config.toml
n_head = 13
head_dim = 64
norm_place = "pre"
positions = "rope"
rope_fraction = 1.0
qk_norm = true
bias = "none"
lr = 0.000475
weight_decay = 0.72
lr_head = 0.0045
warmup_steps = 407
decay_fraction = 0.66
final_lr_fraction = 0.1
seq_len = 768
doc_mask = true
Each number is 128 + 24 x the weight over its row's rms, rounded and kept within 0 to 255. Layers, rows and columns count from 0. Numbers have three digits each. The size before them is the row's rms in percent of the matrix's.

# k: layer 4 attention key, 832x832, rms 0.0222, rows 330-383, columns 104-207
# q: layer 4 attention query, 832x832, rms 0.0223, rows 331-383, columns 104-207
# v: layer 4 attention value, 832x832, rms 0.02, rows 320-330, columns 104-207
# o: layer 4 attention output (transposed), 832x832, rms 0.0195, rows 320-329, columns 104-207
k330 101:180141120143127107127143125166117089149138133103144163124147143138149098129112122152126069131109094151136128145113108113125123085112136107147129134133074092130136138107143133126147128140151112081163149082142125125129106144174160141114114146122135148114110124161126117119108161113152109125172101140095123140063113
q331 098:095149116081116122140125149120128144135109123157131124108098108136157127140102082146145112128134144132157070103165148147129110136134104117139168103147078132126174128095132099108164112145162181123126160111118143134133162137139099109122166137113139126075146123113116139157086133115161107104136142129098120112121148
k331 069:137115148144145079139130118122123130149104143153118124157132113128107135155108167143135187101140135127083097111131146141149159135134082106102155124145140125125144108155131143143100111114132160139105101151130120107141130136168154091154120097135131138132130125137102114106122089141111151126066093106148097120177136
q332 097:112145120116129124167122130156118133131129120102152121184117145108123105154184123184126148076111144132097118149127124116148129101117132139132135116126103120155156111147123112103129098117154140160129164119099107120141144119177155140138133170165092168100103160144112126100134103135166108129100138111088178147167127
k332 064:126108132133113086152139123151112104143119111134171165120133131159130094148130143121121088106143134131130077136158132121151119113108138090089187123152144098162140118138120161145159121127161150072108132106131119119132163145191142145132144126161106151102117161144127128126132165117156146095132119102120149138124137
q333 133:132140123116135131107125150081111162148100134165128126124095086144168158144106091115169148190196111153126098116087167143111135143091097158155160125136103094119173076112114099169127097149089119128131127139124131126126186162141142136119112130112150102088122107123104114158101123131103118111122109123150090129103162
k333 112:106128143113137140162108131089140155120120115154126098135113108094100154129130136107117153112134150090100138124133138154130156159152113122096132115114152156119121119139130130147107152128135120162105097162125134129124153103092085105133124099135129136141129107100136134112135107138110142114092123124150132124173151
q334 099:128111109120146118078126151113182173134119108161125132125130090144144149115126127084136094190144091122158123143140131142123107153136126118160088123127125115083153111123138111177157148145095087132145104154138114122107155147101081135133124102076151094106109124109153160140103136143101112121113094120151083118107191
k334 076:103118116103122123137097115088137141110117129162121082116123138114152130136098100108113127077128120106126173131105154154162129120125112133087119137094145171105124126133116099100115133071101133167130126121131143155090126109110097115145121102120140133137135109086109113165100092146128144123099120114132122147164130
q335 118:156141129155128111118097105185136084150165109079091109122154173084082123084134176128095092111070153143132161138131105099120103124117153118128071157104171129124080149134181161107125175118150096138134141108143102142139111082125097116158107162135075136157120156147163131101138139143145117148139105145131173102097101
k335 123:149121111114103141098156105158123127125114143104127145128133156153134134118120124155136100174103103188179111133138110116108109094118150154167107150139125107126136152133133134132136107161130092112131137101125129132110104120163146129140135159129145132124117116136148138141133161133155099136168138136105120119076124
q336 130:133118112160149135130117096168175106104151123114139095125124179138092132107131147107097100113073161107158125150194089097144121112174147103111092160135158157116085192135149129106158149129175132151126127095147128139133059093105092144139143149134112126140139166131165153157122153122132103124146162126114153116120158
k336 126:164127104121122115105149126148120108137123139098113169128149153163134103106157113149126114143110126161146116162128105119090120069108162157151102159134125111128118134101121136111146099125144114103157145089100140110120104135162149143139158157132142150130119130166105134128135139117145121125167107128116123130051123
q337 113:136124154088079109169112105193122078129101107080117113134136189136124112132139135181121128074072150127143120119109114115121126076115123116126144147138115131164093128132148170087113115125132172128131166106146121110155126107153155127113128153144099156112131138155145104072157128103154076173135138151124198130145102
k337 075:144105168150130132125144164164121111134125135101126162150164112136124109130126124157120115137120127130146087121160100120119111105128152155160131128143111106141106104100120124144116113146150148084120139098128108108134134106216148155119162170144115131114129118153118118140172147121119123135163118124094134127086119
q338 120:141119121133127118124094102181130112090125106098129107090146186144080114122125145133129080131079148127176090145170082123155121118171167101102096159117164137120112186146171169135139149155128099165124134093153124128109103067090067143148146129142102100120152151109161139145119156122152116105137090117114162085079118
k338 103:169127094113136119117126099150120109109125150079112170137146142117117136134136109130124129165105101157167122129122097112079161060114163148158111128144118094143108140108105125131126077135137102120159144096134133116133099139151164131133143147116144106125121110153136111127148164115129095146155150146107133140094106
q339 146:153141142117103152157095131198118109146137083112125151109177190134095080114159178142109108103086176128136157136157123128131091128135154121110114107130148152128113165130110135090137166109167110122106162108117124123136088095125126142122133145162095169143145160147149092121157149150154138109150121144129181110138056
k339 094:179155104156128119127162165162137105096130133102144171154150134143109088167155116159124084130075124128154079169115108111108093137132169139163147132107135109139131129124132127129120164140142113087130136090118143118124111121165168153146141176141103150131135148172133143108128114133120090129132146124102163133117130
q340 110:137162140119117146144148131175115094151129120106118138119123149121121126155131158147116113105097182137139130110109132119132101111121090136112112129147120152158119159091116141092100124102132133065166145094138152122164101136127163113084147158171114180130134152124150087127169131134152118136161158159132179102147070
k340 090:147127116158109176124158131188131113126170122104134127151154139126103113118138156150100113154103140134154119147142113115114094129139166179181145117107131098121104115124131112129113129154151116109106107153111131124111127098142173157123140163142118110155143142146126149117149134128103110107145166138097147120108141
q341 116:115143148131138136120134154073102143162093141168134152151113094102173151150125130135144158133190114161081171099065179149109141133114095143133157107150085135140166071142091091123099122127113140111137120141122160120136185185159138152106126096091145153145130072121080102139102080138108178148112116138137103143141128
k341 198:109135144109120117151103129122128141122134117169140109139104122117145130141105114124141134095129137116110127114123174157148130138142089089067145137120125165143139138152115134130121146099122150141120133138108139132142130128123099115141106106142107138115116141109146111132126116139128147120085117119159137130170126
q342 118:142136105141160131103096121160134119124156131126145106086153171125105108113134141106084095115088141115151165131226090105139141119143146097092094124120159130135106178154134098107170178129153120175119140121115124154119084088134096125144095160147093112112137146115142166149130139136127131084125179110130132109107118
k342 127:175126123126148135109147156146133117143103106098112183111138130140119140129152125150133106161092105154146122145131069116091129111106166144153125169147118114105128139112134134129149103140095102107140130086132148112116127124120117119129151190106152142135108121145146145133132129105133110159170110141116106131101122
q343 133:114124100128136114131139102145167101118160123081140130116135145106097114161126151145096118120086134109173096150143084100171106110168188105102140144140148139133108165131157155122160121132126126124104141108141124133140070098113138132135142133146120125151106154146117160105136145106150091125134142106093159126124166
k343 091:151109132133129144131160133153105119115148147099160154111172125173107109146160139127132117140112123138128121169144117086136097112109142159166140126120112106152109097117139111136151125174169114112083149105130124089113135112150176170112148143140144121145152143131133145128145132126135091122126159129089161129079124
q344 116:117132124121073128130115107174103114121099113107124121144131160121079131134170147143108132117051126119143086173143074117122125131129139116094105110108135122142118169145157143127109174109132133165127136093128139146103079075134156095122114164168084132118129167101189113105164097144126115160134128116162139116140102
k344 100:130097166172134162128142154163135124125134129090148152131151140121108136094147153131112107138105106132164156149134093088125134082141164182156129106133117078110093150086164100127121129156128107114102134116145148125120124085129149175110133174092123114163144124144113161108152171113137088098162147118086135110059136
q345 128:111127140160140134123148122083113172139137133180096142174065113140147165145134121136146153145186107145090145131072164156136120126083074141144129131150074133145133078128142102119075139122128141101122137130087152144136172186141170129107146120100143156140110131110096100145108105134145171156133119154153104144163144
k345 164:111141140098130084144108142090133132150105140167124118143115108117145126149101132132133146098131133124090116101128172164149133134165102085080138129128136173128130135138106126143129149109138143127136130157135144114139145148152098125134124102137131133110112133105101116139126108136133149110112105120152132121176134
q346 112:110109090149133107098097135174141104113137130136109112112137154158108121114145136146085081117094124090148159157218102107119136155176173052101123126135157134115094165137130109109159157117160146156129143118134093128106086090115099143165143170127089145106090138129156177126089105149140125108132131108103143131104110
k346 135:151129135144129148126148120161148115105109111098116155074134198119104148123150124136120118075038158147165123121126045120095127099125172138144111146124163131087133158103152165117117129125119122161130121097131155152121132079064120097126127178100117130144120135128181151118184161097126101133136133129105133148129129
q347 180:140147114123115098109130126193169104105131132088137143066153184104103137133145131150133106083075166103178072152172073109145116090166174106100113135149151125113101184137151144102164134133128137153114133098133123114097087090121116137120123145128093136115120159130162171132139141128159089094118131086103165125117135
k347 081:152106120137131133147147147193111138123110151116178160131173123158125101151162122137141138120102110127139121154134115114133116113105144175137160133110126082172110095121138110140152139158148110105111194116118116093115129102164188183142151175163127125146157134155124114131154141100138113087144155109083149120073114
q348 100:148133108157163150158137111090141138135132148141126134158124120093157109121131155101128143123173144141093171101099167138117109133119144158153164146131129116123130147116141156139143139138203123155138129126105162124137143161122099135133110133119152131164146136138118094147102103128083176089118131142149136100165147
k348 100:131137166133098103127125126118141112106171136133105142126134083128100114145091121129150195065162134149088114115162147133141110140161109135118139127120115164147092147150093134128130121115159138104125123083108142100182127182141131122130125074103156144120108133094109113102122091170162129138134105137132105115098118
q349 081:126140120156107129112119128124131159158116124181099136122112127079125105110130138135159111152166127129136123093097140150113130092141141148113137133150079147100113133089125122136125084106144126172126128100134148096113117180155100103105151097105146144135096104160124068119132105154145148089084113114163143145102099
k349 088:164157127123124106169105115119147136111147103130112126124114125129121133146117110145100111070109136128116159121111105168143151135110077098129124095078174155132153115153091155119137132120147104103142123135150100161166131139136111096166106127112119127108149146110130139117168117186083160149147129118151131139181100
q350 082:116182137119125110127154133100166179111144147155131140133094116143147140133155113122177143149155122094176049087083156127114121122122112096114132125166091137127165144095112141096113109129126142087120124110128118157104111165087146148108151118121148131137113101117167130127116144153137120151136113115110115146111123
k350 100:156150127110097086160148133121105107153132115148092134127116180137160150127161141124102124121086139084136126132133116149139151120154097100071108111122167189110158148141139129093091148144137098179121120188132122139124147123126116093141128134139086144124142103144081108136152118113139134101103111134153144156137106
q351 099:138137072141125087097151135115154124112137110115135110136149121129156144113128135096146131166103133109139131115153091106102150110132134112115145123147098114132102144117125138097168152114165152132128109122096106106075124101097127173129195120145105149153094121154149135111107155122169105125127148117120131133107154
k351 090:122147163117107135119143119182118141124131134121131123151112115144092116121153118111119169127158104147125102123106129141070109162132115133145123144121161135101136084170157126141112128117165113134107115100154143130121149125127152104127123113110113120077171115121113104130178115140140115120116143129096148107130120
q352 074:139110130173145130134167148146144141134182097127125169170074124123117160120142137136102142109165124081114091122090161136157152129160146164130138103135079123123128112126124146125131144167131170101105110138142165135117142145083108098116105129108155175172113096108136123134112129127100113101113114129085121112162154
k352 097:146149114108143109175103129108109145122109111151112121112108170091137120161166133138136123081112151107122146144131116127160113114115083083068130132122113138137123172113121145145119097115143163141112141165099125118117122101125132129141126134167069150117147135143110068137110098096155140113129123112151175125178127
q353 095:148121129097076139133098140132124103129046138144142105104192148157180102108097118131144145120106144111141155099161125183078122156133133122135129120114152141092166132126105134082147102095121084168194126134146145148118082109167108100151121139146120150147145110180111089086147120133095178104124143153138156135167092
k353 088:131144114143090138099131141118162107145166137084128133109124121155157127108133109125117116148113128143139136150162178123151120118111140118143101125157145138120120114126122111091120103148129130102179087173107074147126096134160145136127145119134143113124110164122131128130154153123128159114164137159126079117123116
q354 107:105136113100132128117121158105153150078114130128114119107148101127133106117133144114087160071119126136084140174128146147140102137095113135148099133093156133116121122166142109128125169136148120169154120149113186123106148125147085084139087127120101160099124130117125096122136112137112137120117096115127114141153182
k354 091:106120175136128200135176107124165152139123135141147112138118131078133151129092134139146142133130090167122161091109161098151113109114134162153127126146106100097126172116114125130113138124119134122117157113128137137126118123107117130120118139153171132139120130118132175110132144138167110091131150135096126095152140
q355 091:112121131143150150139134126129144111117145129078161110115143106094113110153081156101127126148148149140136140117144128095133143091121119127126121137100115104130064141085106156104159122125157131132078127105147128109139120109117116132130152122144142126135172143170125108133115157142170111124171103152128149117084084
k355 087:126096075098138140100114190104084146133137120138082188135110116194142092068158128144110116200132117121108115147103149144114134159147106101180116152119158133112145082145108151141105129128136086119145150111143108140166163148131124105153204109117141089121117124126126110117147126114091144096106125128147073137100113
q356 094:141129129154139133112140089162097135122125153149109127144089135104120138137108113087127138150125159143155144145132109115131136134125101094119131116151090126146121121121154106134178165117125125125108168143118110097141112127081118163101118169176108101082118125116126129150103134164111140121094155097175136133152155
k356 097:117129142136130090129072134136105129116089160110109118123146128149101144126118166150119131119114119132118068138159134136100151093155143131141183199113118105117090135159132137176108155146121097122098114100119155111144158137128122113132126182108148158126099083102109160115135147140100082136132067146144115124143143
q357 089:124141132107091139154131111108124111132119100132122067116117153156079136151115120138145150072104157121123128124151072144139129137134126155114134101105145156110162137150136103114155105151124143118104109163137157145110118111136135093122122104121136096106113124132150145165142118118164110122118169152104128118147118
k357 103:137139126136122158133131125154135124123128155085122121115119139075156137096126130118087123177130101111131145172102110100101139135115144150134101107195098083132089120098144097124116115120106095114154103164175104126120090098130129148136134138145155104156162091135119146124128143148123121133143106135134120131095083
q358 063:142103141147163141136155075157116084141133131070138121122166151106081134156092147088110166124092183158121140143160087103163146098115152132131105116094146119129078099130154132118148095129133118173041118146130127124128094098133120145148128138149111058110114138170126121156142150122182110087125134173121146119113108
k358 136:124112085152152152107118136124123139125142144115128143149127099140147147107143134129116123193162105138132151156109124097119128126121146159172122132134091097130120098121130117166126131159117092081134133115141104121121130143130148157139142127126152114150144094153126135130093143114087120118142143119126114118080140
q359 097:134106116114152123115124109141104103136075116083108096159132121134107115149123117180107105113104096152133165141137124150085158146095155109121126138131127110125109111152150139147106130076082111167142117084147097091146144101171127147176143152119119137127131105184111108077117095105145145159130094121148132130122080
k359 089:105112120108157117130120135096134155129071101121112105153146085148096143115109108107146143100144142124135108111129146144148132107150120135148155123139073108163125112125124138158125127096107105072121127091167134134149168134083132124069132079103142119101130139087153169131152188137085132141139120122121089147098130
q360 091:089139126124157137135109118140094130140137167200133136108122119137108111140156121104112150089129108127095093198110110091141130136126132145109100139110124131150121117157112129130147109132151142109128149162129110143119095141164136089123086104125128118109112154124116149162133135151133116126110124153126123151160147
k360 085:132152191179144168137118108113113127157091118106173152122158125114158133109160164145119131086133136132146189112087140109128145078082152145094100100123125120098123157096128080099147125099076094149170125119128121144107120104098107185118120147099122164127161106125149144113126155142117111092186140137117158139111140
q361 083:123145134111133117125104125128131145141083151146130094122150123120149116116145144143119117110137108136134099103143146149078089145104117091140155132064142190120136124123123128087121165101133130112197121102138150109110138134155121107141113088138117142162114150107107098178152102097081124177141101126126112141119143
k361 089:127109124130129159109158137121150127121095134141101112079089152086140134116111118132131173125087129105144154099165115121163132122166135166137118117128120118061101177147131123134116135174115097133105111188156114154146107082044130123139104146155145113117112133114154147134137131110146131118119127158128094111131159
q362 085:131140126123148108094119145140134131156136124124131101115141109125113103120122119058187143157113136149125129159148106135170135132112104097138131123135132127151114105129121155167135130100090142156101110128142106118140109091083087112143165124132127097103153149143129146122154194144157140141146109154096132131114122
k362 092:139136089150146115127133146108128112079107147124143105149152112144143135143096131144135102152150104107112103079111149143121122114144155140158181155115148118137137101146131080098103156117127128124125109072102156129140159146181124150116134117132147141128124166116143167140118152115104139094143166106113133131168129
q363 086:120101130144165115161116120119116077115101125104161136117141154151108069167116146139086113111111135107144167093159116126154159110136150085128155106141090100128078123144120140115116104094141110172133156121141092128124126120180116179117109124155139109150135097214128134109116100120119085117153130113148144104114117
k363 090:138144121132182160106135122139128125128159125114128110135155100150110136131126121122127162160112135105138140156130137116108090115120138146159109138137104121104118124121114143128115161154123104096143096093148134137157101121077156123124159116103157069122122134117158140126098157183127107153145140140104087131100162
q364 091:118157139090146145164107123100123135141135124091155136106143088112136110158118167114083141141133116136122134131109127112149110108126178166156077142104145126112120126186126124155117143135160118166134139140128127100117133124089106125096091113147127113144126144150107122108133162122100083152137097126114165139125132
k364 084:088147133125155143089135137131118151123155110153181111126122114153116081139123133136169104139147114095140116138134157138104138125141137077152161113084127101168139105121112113145143094144157183151090148096114088129091109154163196096178112108118125136148126086108147086113075131105175118142115138129113098115162128
q365 079:103133150120152166117128147085148179149123152158127146125144100165094101139137099156071122135156109137121091090104170139157130087129195144119099141085119134141132108168095111098119110128151140124127141130154099108124163153136138139114114087076164102145130121139107106134146078116157088093101142149097149151132133
k365 111:151140128104131120194100127130109138183142097135137141100131158139153116149160102122106157097129149101127163126117130137136142135099103112079135102133143157158146121123116142128137105149134153167139137160152133146125077111127151089111115110151108141140112146104117101135151141127160163099136127127155153158151073
q366 079:120143134128151145142156120133188125117132145092143110108131117105115144133103123071107135167126139150122139103133110122168145099124164138135106155086151114122079120122167144114146143126149125164082112144117136111128141086114105139120118124147139086128122152144140121122143182102162128120175118128146145129098152
k366 114:139112083140143151108111146105134114128140109130135170126155088156151124127124140142129138203150079147107121139131123112114126119131137173172135121148113106132152097102122118148136113202106120111106119106136115145132120156140149140145160119119184106136150084146116138119098136134138124112137146158088093113112124
q367 100:129096126125123113143123120133092080123147121099098120117119122106088144153124129124141158131136084144115142170099092108113153144131115122136146063106136099131144120139173149137079152137114139126088095155148150131169134121156121071154112147106120115075089125103130154095148129142124143149115136106153100135109150
k367 090:099081205131131120142112107133133136136081142138136107126088112125144156110095116129153162080137135156123131069131126109130132159092102126169144143163118091132158118081145156129169114110149156127066149096124106129177153075079137148150143149122125130139131131132135148111105137137147099180137104146125149120138128
q368 086:130118150143120129140154133169130094171112121097090126150126142108114129123109126176141158139129122166123110142111115103106144122122159144156167109165102089119101144124140159148133082109088134119099111125164116126112113122121108140165125110138103146093099135202090141152083149126131082145146077077106135115119192
k368 095:121139125135146159118106128132073155116156157085104100161139116105133098094135142126111106162150111132161107119125107110089126116130159114159142143125096130089124111104143121145153166136131077127096189127143119117104147087084098168165144166131128120126126101151136147156129114112098120120134160077133149118102143
q369 085:117107095073112120142101118097133079129114134146137132135096125137187113142125145138123124135131129119109148131164149117086093152174122106153129124108128132123148145160120127102159171168105136113187126164127156131129120138118154127120151161134114190142108156090121133129120111158048136161112154147137145159211154
k369 084:111149120149141151109158126137117135121132123134170112117146118118104129136127180123093097085139159166110168117119139133137150087134129184120074100138145133102080136111120087144138125071141148116130177143122115138095140134104133123157131141096122138147131141123151140138150145110101093150085148155093110108153144
q370 089:128092107079094119111094145118143110151105119137096126123150083111121114119146149098119105144133117131126164109161132136135129157121156117154168140098140108138129151128118139126132152122135066150128117169162119134164125110186137114166144126152131144150131152174124090080170145132108131124076112131147103155118115
k370 090:096127174124109112147125114092126130107135111137115134121091121141123137153088122131145178118128144149111109109150118148159115172133116096119168124115143121178145144105106122152158093115182184131118122091133131120152157137132149108164143092108099135123106142110098124107087133121171128162137141147156140128149096
q371 074:102131130087114132109134101142180172103111101166095133129122120141128135107168088141173164136131093121096069103093131115081149139107121121109115134123118152148116142109103130096100115100159138094098150132133120167096168113122142125117117121101127124116090139101145149130081126111109106116122161164160129129092175
k371 101:126125135126149138134139144115155137140121111133126088115120180107163114120143116111100135042081155121113122116140124151132145167145146106097122147113157165123165137112164168090134143163146112193123116170145142136155084082114100101129099134104116138111139078152122140114135115155189106121090119137127143114158131
q372 073:131130119138144119205129138135072087123121130062146101147163133116131118149105151101123161136113129136127185133134099142120099117140097155127107141090169131141104128075152157127076134129111113140077137152062121126130123123170156162152154118184119131137109143152105109131101134118125110173116146103116126108105090
k372 104:104143140140163117090130131132122120098141140098119112103121126124110135088130151138142096156142116168122141143140129114092104149116174144174091090126096116115127129143121104131174123151105087097160118081174092108119128145115152181127126129097130079157132127098124124093129142153130110145123133126107090128099153
q373 078:088133118116123130137171151120176126129113099148141141093096115122158138118136098139154122128137111107108114116101124137148137120158123108129116112126102136093165134113086115098128118126129128087084157148139111177108114139144139072092157161143160132128148121104119163130109138123133132138118158123141134142113142
k373 100:155123118122123134172105138130137126148153117124101131093114202127142133125129131130104158110083153098115130176121102125155098150107087107089105135121160143128160111125158136077114136127134119187099122184136095155140129096099115098154161109118101122138108121095108109118167140102128150118113121164156142153117112
q374 074:114130126166123153135154118149157102117138144138135136104140139100088142103132114104144134136116122150123167159150091148117131110076116129119078117118141159155089130095133089140127139106113167133067112134091133156135100109162129129136136126142086108122134158107132172176116170122153124123151134143158140119140121
k374 107:123124093163123142106132147107175129157112143106128133132134133126156136066132138119132129148128115150144121125143082111105145159146180169152158121146142111068129106141110097113141130151099105119166106134163142136131121124128129171133141149097138131135132098139130164130140110108111110120131125109111094102079139
q375 067:172120134143148139130150109160147133104124149138153139057181164158132134154066117108115169119136159121157129140152104119141150113084133154114100161135131161151072142118095095115181088125119131121096140136130136120093112100129124127115115105115124067117137103127119134149120153118184122053170148122124152120125111
k375 119:146133086144124143129140136132145139152103175111131138144140113123150135095145117122118102191128108137127131146134131098113132130129150145166129134122110120103123106125109119149119157191123096101151094129117124135109107139165160170117118153129138101144140114156128142147112121129114123118143124126114122122085126
q376 093:119094126110180122085134093143122169108113118094148144113150127072121153142107117167151120147135164149141083157107161144115127091111122137134136143132140113134107134140148094153156119087124141124133118097162171095119123119135116104113136136140115103096162129123124124123157129176108134105173076128089145139109109
k376 093:127118163113128072171144136137127145101143109105129117145142130102130104117157118096144129072115116115113174124112082126115136126126103155112143132125143136138129086153094132137102095129194099095108153099122141131157154157127180122088128092103153099128103118118086141128153155113126090119138080153106085105160126
q377 086:097115146121183139083121130129129112130103100138145134123119137143117158130116096177125112121137150124132099112090121145153148128159122122128171145153106141131148131158129152140135096158096177098128136137131122136105134129108126103131154128097148151092114107104120138111140101137129118145148163132149104123090156
k377 099:108096134124153168166084139133120165132150126120123109128124152131119167109160094089091176090121166142142163133107102144135116145098094118083115114151144135142118110129139095112130110111151125163119141165160099132148122137110151118125090101102117083145146123148127120125114088113141120155083133129146161146122099
q378 095:141122151143154093120168110132169094085119134132113140160082154127138162154167082136182150097109104150127078155105136130124128156111093096142131156167154134141128093115162118141132111129122180109166080117139125105124135150132152116135122108096097149093102118111151154126116097132087110180131117101121124138143183
k378 079:119067143131107143120140108137152123124111146143051086117169126113133165083114145143115163105179154160127142087132167130137136077117132164108120136146133124071074131096115120126128178142127140118093137119120149125149141099089100179130105106133136131143163133080145134158152141145151123122147117136119169108112128
q379 096:104131138128145126162138130128105111158146125121157150180098141111140145114137189115094103085145131113147153125158133110102104133138130061087132151098118115103177126132147119086121162139119103088144162125091125154140148130114092147114131147169127146156133107094134142173099117112154137181148092080127122121157116
k379 085:101148131108114108112099143116098117148156144125114134129114111122102162143133140135128126165096112138153110168183086131112130078146131130105129140129101121144119147173142139153104124146157155102109082125142143068117118126073127117128141138121123126097150096143146140106111133124138078095145139156110112135120144
q380 084:185152089140133136126115128141100112110162114174085149124148146133146154141145106150152145115126115107116166136115119149096147127102117115167129108147120118135160092158092124124135138121059134131108122088144142115077123117152178132121125154144107141145104099119127144090107059160113098148132135136136143125136117
k380 082:121122125117116125155158135116110139130140134133146123156124114135112148132133098109142120121129134113154103153061130116139125160099103103119127139163124129124129122140146125146121137153136100175156172137124126156093137142117137119121101135113137113105156109110121114133132136100110120106097144106144118106123148
q381 106:140100134079150124091156093107130135127109142136099079108108098151087135113105114109119147138099116135117067134134135145147110122127136106136137141103143124156135138159157107129127129149172129190130071180136160137134106122164114078134106116090142122079090131089100117108194098115106140137118132148147106130129151
k381 099:125105112129115155111122130130174153109132097125129127097111130121162114110134095105104162106141129151122190102112157122190166127088066130108157097173117126121110128090109129127158093135152201146098183152129134139172157129151148122125112105178117131148152173145116126127122130074138127137127134155138140131137082
q382 108:142141144138133111170158140090143129108111157118159107154103125112151147119132173149112084130121161149136130082130112140131127141163146112129105152144129157109113157117139121126124133130136129118152120062074136101119116117101123149103149109149128144154140122122123113157128110092140143184148099120106161128104131
k382 093:118127120100112114142158142141114102131179106138115133156152118135103123120137136121121168143120121114134119156163087129096136083156114180126137148144142144138102083137113128155132117135133115095115120137149110094126120128149144103126160105123143138118137113115129182116140142148125152127141130169109124103096127
q383 099:114136099109105129124120124113121126138129113138139103146148104165121111102118151118117141135158143107142103109130107110115108134142106093105123117116088124147145152126112165139144116142136147104140173133154095167119097142104124107137121157168147153100115150117151118130112140136136133187110115145133091153163123
k383 091:144128110141142131134142117126110116104137153100111148126109132131116180136150178147089095140113100106147122182155121138113118108117124130126099137123161148069109138134129104141111159099158118125142141159106120136137143116114129113157121188101121157150149103109123165136148115104101137083159133134110143105112149
v320 082:139176134100118125090111157127147175162135166152132120127141133095114143106094110101149095113123141143148174131186131155126120121161117118083143142111083157123134114135112104116130130151127149101143135154072157135054131115135120178111159126161126106115150125147075118162141135092158137141102165136149124111122111
o320 092:164107113125148128089113112165081152128128140107126104118144181151109091152105109077119098124158110148125130149123107147140146094060132137112059116126136114161073128133109127156146105138146134153085108122145118084137129113111123138120137117117108047108162100121119129146135145131141112092121146147162110126108106
v321 089:115144142114137130104123141121111078130128124118119114102048137109110175125072141134105087117127168117146092129129139139123105161134159157130116162116080092143134147117205097126148143179122162102094122110143128115176156150100099123104127115092131080131126121137126124104070135138126098137142111128143153103137094
o321 092:156114137123157101122168079080098116106161142150154138133116165117097153127168093105124118157126160115136091170152140103139119108131140170134122124141136142075139123103145109150141109164130161111116100158128119114144100151119094193125138133169150111104113123123123136142095154170123107138058141136100116144134164
v322 079:179066125151119142132132113129127124111122106107101132116114130137122138126151145125102061149125145137119046128103149158144115113097162120136117144131136099092118147124130104146100143172119120098174119117126151096143145122098100076100130108126139115089140118141082125129107126187108134113123122149096145115125127
o322 083:118159155143150150115092168118119104104143087136156105151100069121080101174188126180100127122130131102131129104130127125154128128127131105112135133135139159130126127153109098137104116119145112111143158110113133164146097150121123119124115116132241150140106114193149118081156087084137182163151126137123084143163125
v323 089:133106144128119114130096144115132111124148113109135096142091114129129161137142114131144130145132126099121137108060114112134181115071152123159141104140127148133142131139084112119120144132156141116123150116152113099140128106113081127143167114095112106113073140144131121107135077143105134128099123126138150137147101
o323 096:134096102123197139103167166085134159110164126129124140211122133175126110119130129100133119131129130116103144132113171142120115108137097151174119072117105107113143127165126121120142119098111118130129113115102091123132132146153181149133140158138170131118157176123067149121131132137155149131096137144142070117113150
v324 089:172153172096089150137152152117164119128107164087115122147092141149140142112110128135136193134126133097131040109093094117134142160125128165141124125082107086073130128122115129121116146125149143147152120121112136113162141108151144112125099141144134132126134088119139108115127123113130147083137154135132111134122140
o324 092:083114120157128127113100114110099124164169134160143114123094171104090128123148126126137135123148146175134146107115142115116122149107120120140153137139112136145117094169124154127098148128126123121143117147130104144129173117111135157108116136103132144136068150082099148153144113176141101104137119154101132106163104
v325 090:162125117158171088141145097117104084121124081101133134145089116102116146143162117136081121144158112080126081129097113118124180096101133109123139174108101074114151129123145125147116128139119137118169138105154134127218131152127144114126118109098115135126109132120141106072130114143100116169137134100154152188089166
o325 099:118143150122138133114142130090146142131173102146136139157136052115148128127164099146120124120099134133117117141104128109099089152158132138143157080152117135108158131142142119120145174109134141103131112153106127130143135161125155138105122170137215148120119128123125139169094103146104129154121121114104095137166177
v326 097:169111180115121137107147141134152111142121130129144146118151137141153130118120166133148166101130133142144106105177122131124153157145107155128103124100088103091115126147145133167139103155165085136116108114120121116110100113127142123154074135159137149147171122136136148129124131083147177080141151112129114132124117
o326 098:108146116160109115176073065178076132135140119107130124083131170157127119166133134136100123149109108162157144129140124107116147110127137105116172156130149148167106111160152133178115144162173140146112123145109121112119169094125085132090141125088088192096102116117105111125164117105113153081159136150120167130122112
v327 092:121154082134146154118115145130127132067135192118118123150173133126120170089141135127165140114110127146146116121137120120146118135143119168088127104152195160162095140143130151150162096119124105158110147124145119123102166104139134128143145119133133144125150135113175122129121134125165121116145126112132112134110117
o327 098:113102120111103101157102108165125117162121137115113119070153100157081107103142142183160134127155118138116137113109163144131177160129135105125113152123126119175139114117120146104100139096164108166125109112158143134139125133096139076139113060131049164139122124134116107093168103128128106133111114115112152121157132
v328 084:118112162119154161147122159147135127084135136125107159119109151136100141066129118135115115108141114138170127117160132131104033129100113165099159105132140137144122176130133109129102124123142167193092162134110125117111172130093121154110103112117144150139107108131151117106094147152131101108113151151156141138148144
o328 093:148104109166128119150165106120135100129126104166177114129152183156078127148123149095169121149118151151133099121124131127153175131152136151124112115104133110136143119057122134105130117121156126166157112116148129135117123163171112141181133129155141113139098156098150120133111104143132114161144109161108120127129126
v329 079:165125125127118130159109137111120136114108130157100132106155152134136162105122131124102135110112144134178162109156129124122131123156103111104164131152140167134122142135127132131107175100168180118125099150122155134129116148139124132114056120155136128130126117140121121174141128145131123126110122103164134108150133
o329 090:138105144112153139088155120189115164146130121132158118070139228139121082153081118034126111119153142130139102160157051102132118127081142142108089095109125111114096122132130136162161089166141124175067136141133158095097126078133098123119165159119114050110127117148127111129146177124159115092116136166171148096101131
v330 089:202111146132108161122162130125126093160114129122117103118139131143127152122144134120142118096105137125124157130181100157151122160142145109128086130145156142116142149088103134131174097098138074131118114115126102140167134112177147125144168116139129117112105141148132130082092116125090121167176120134173135098141135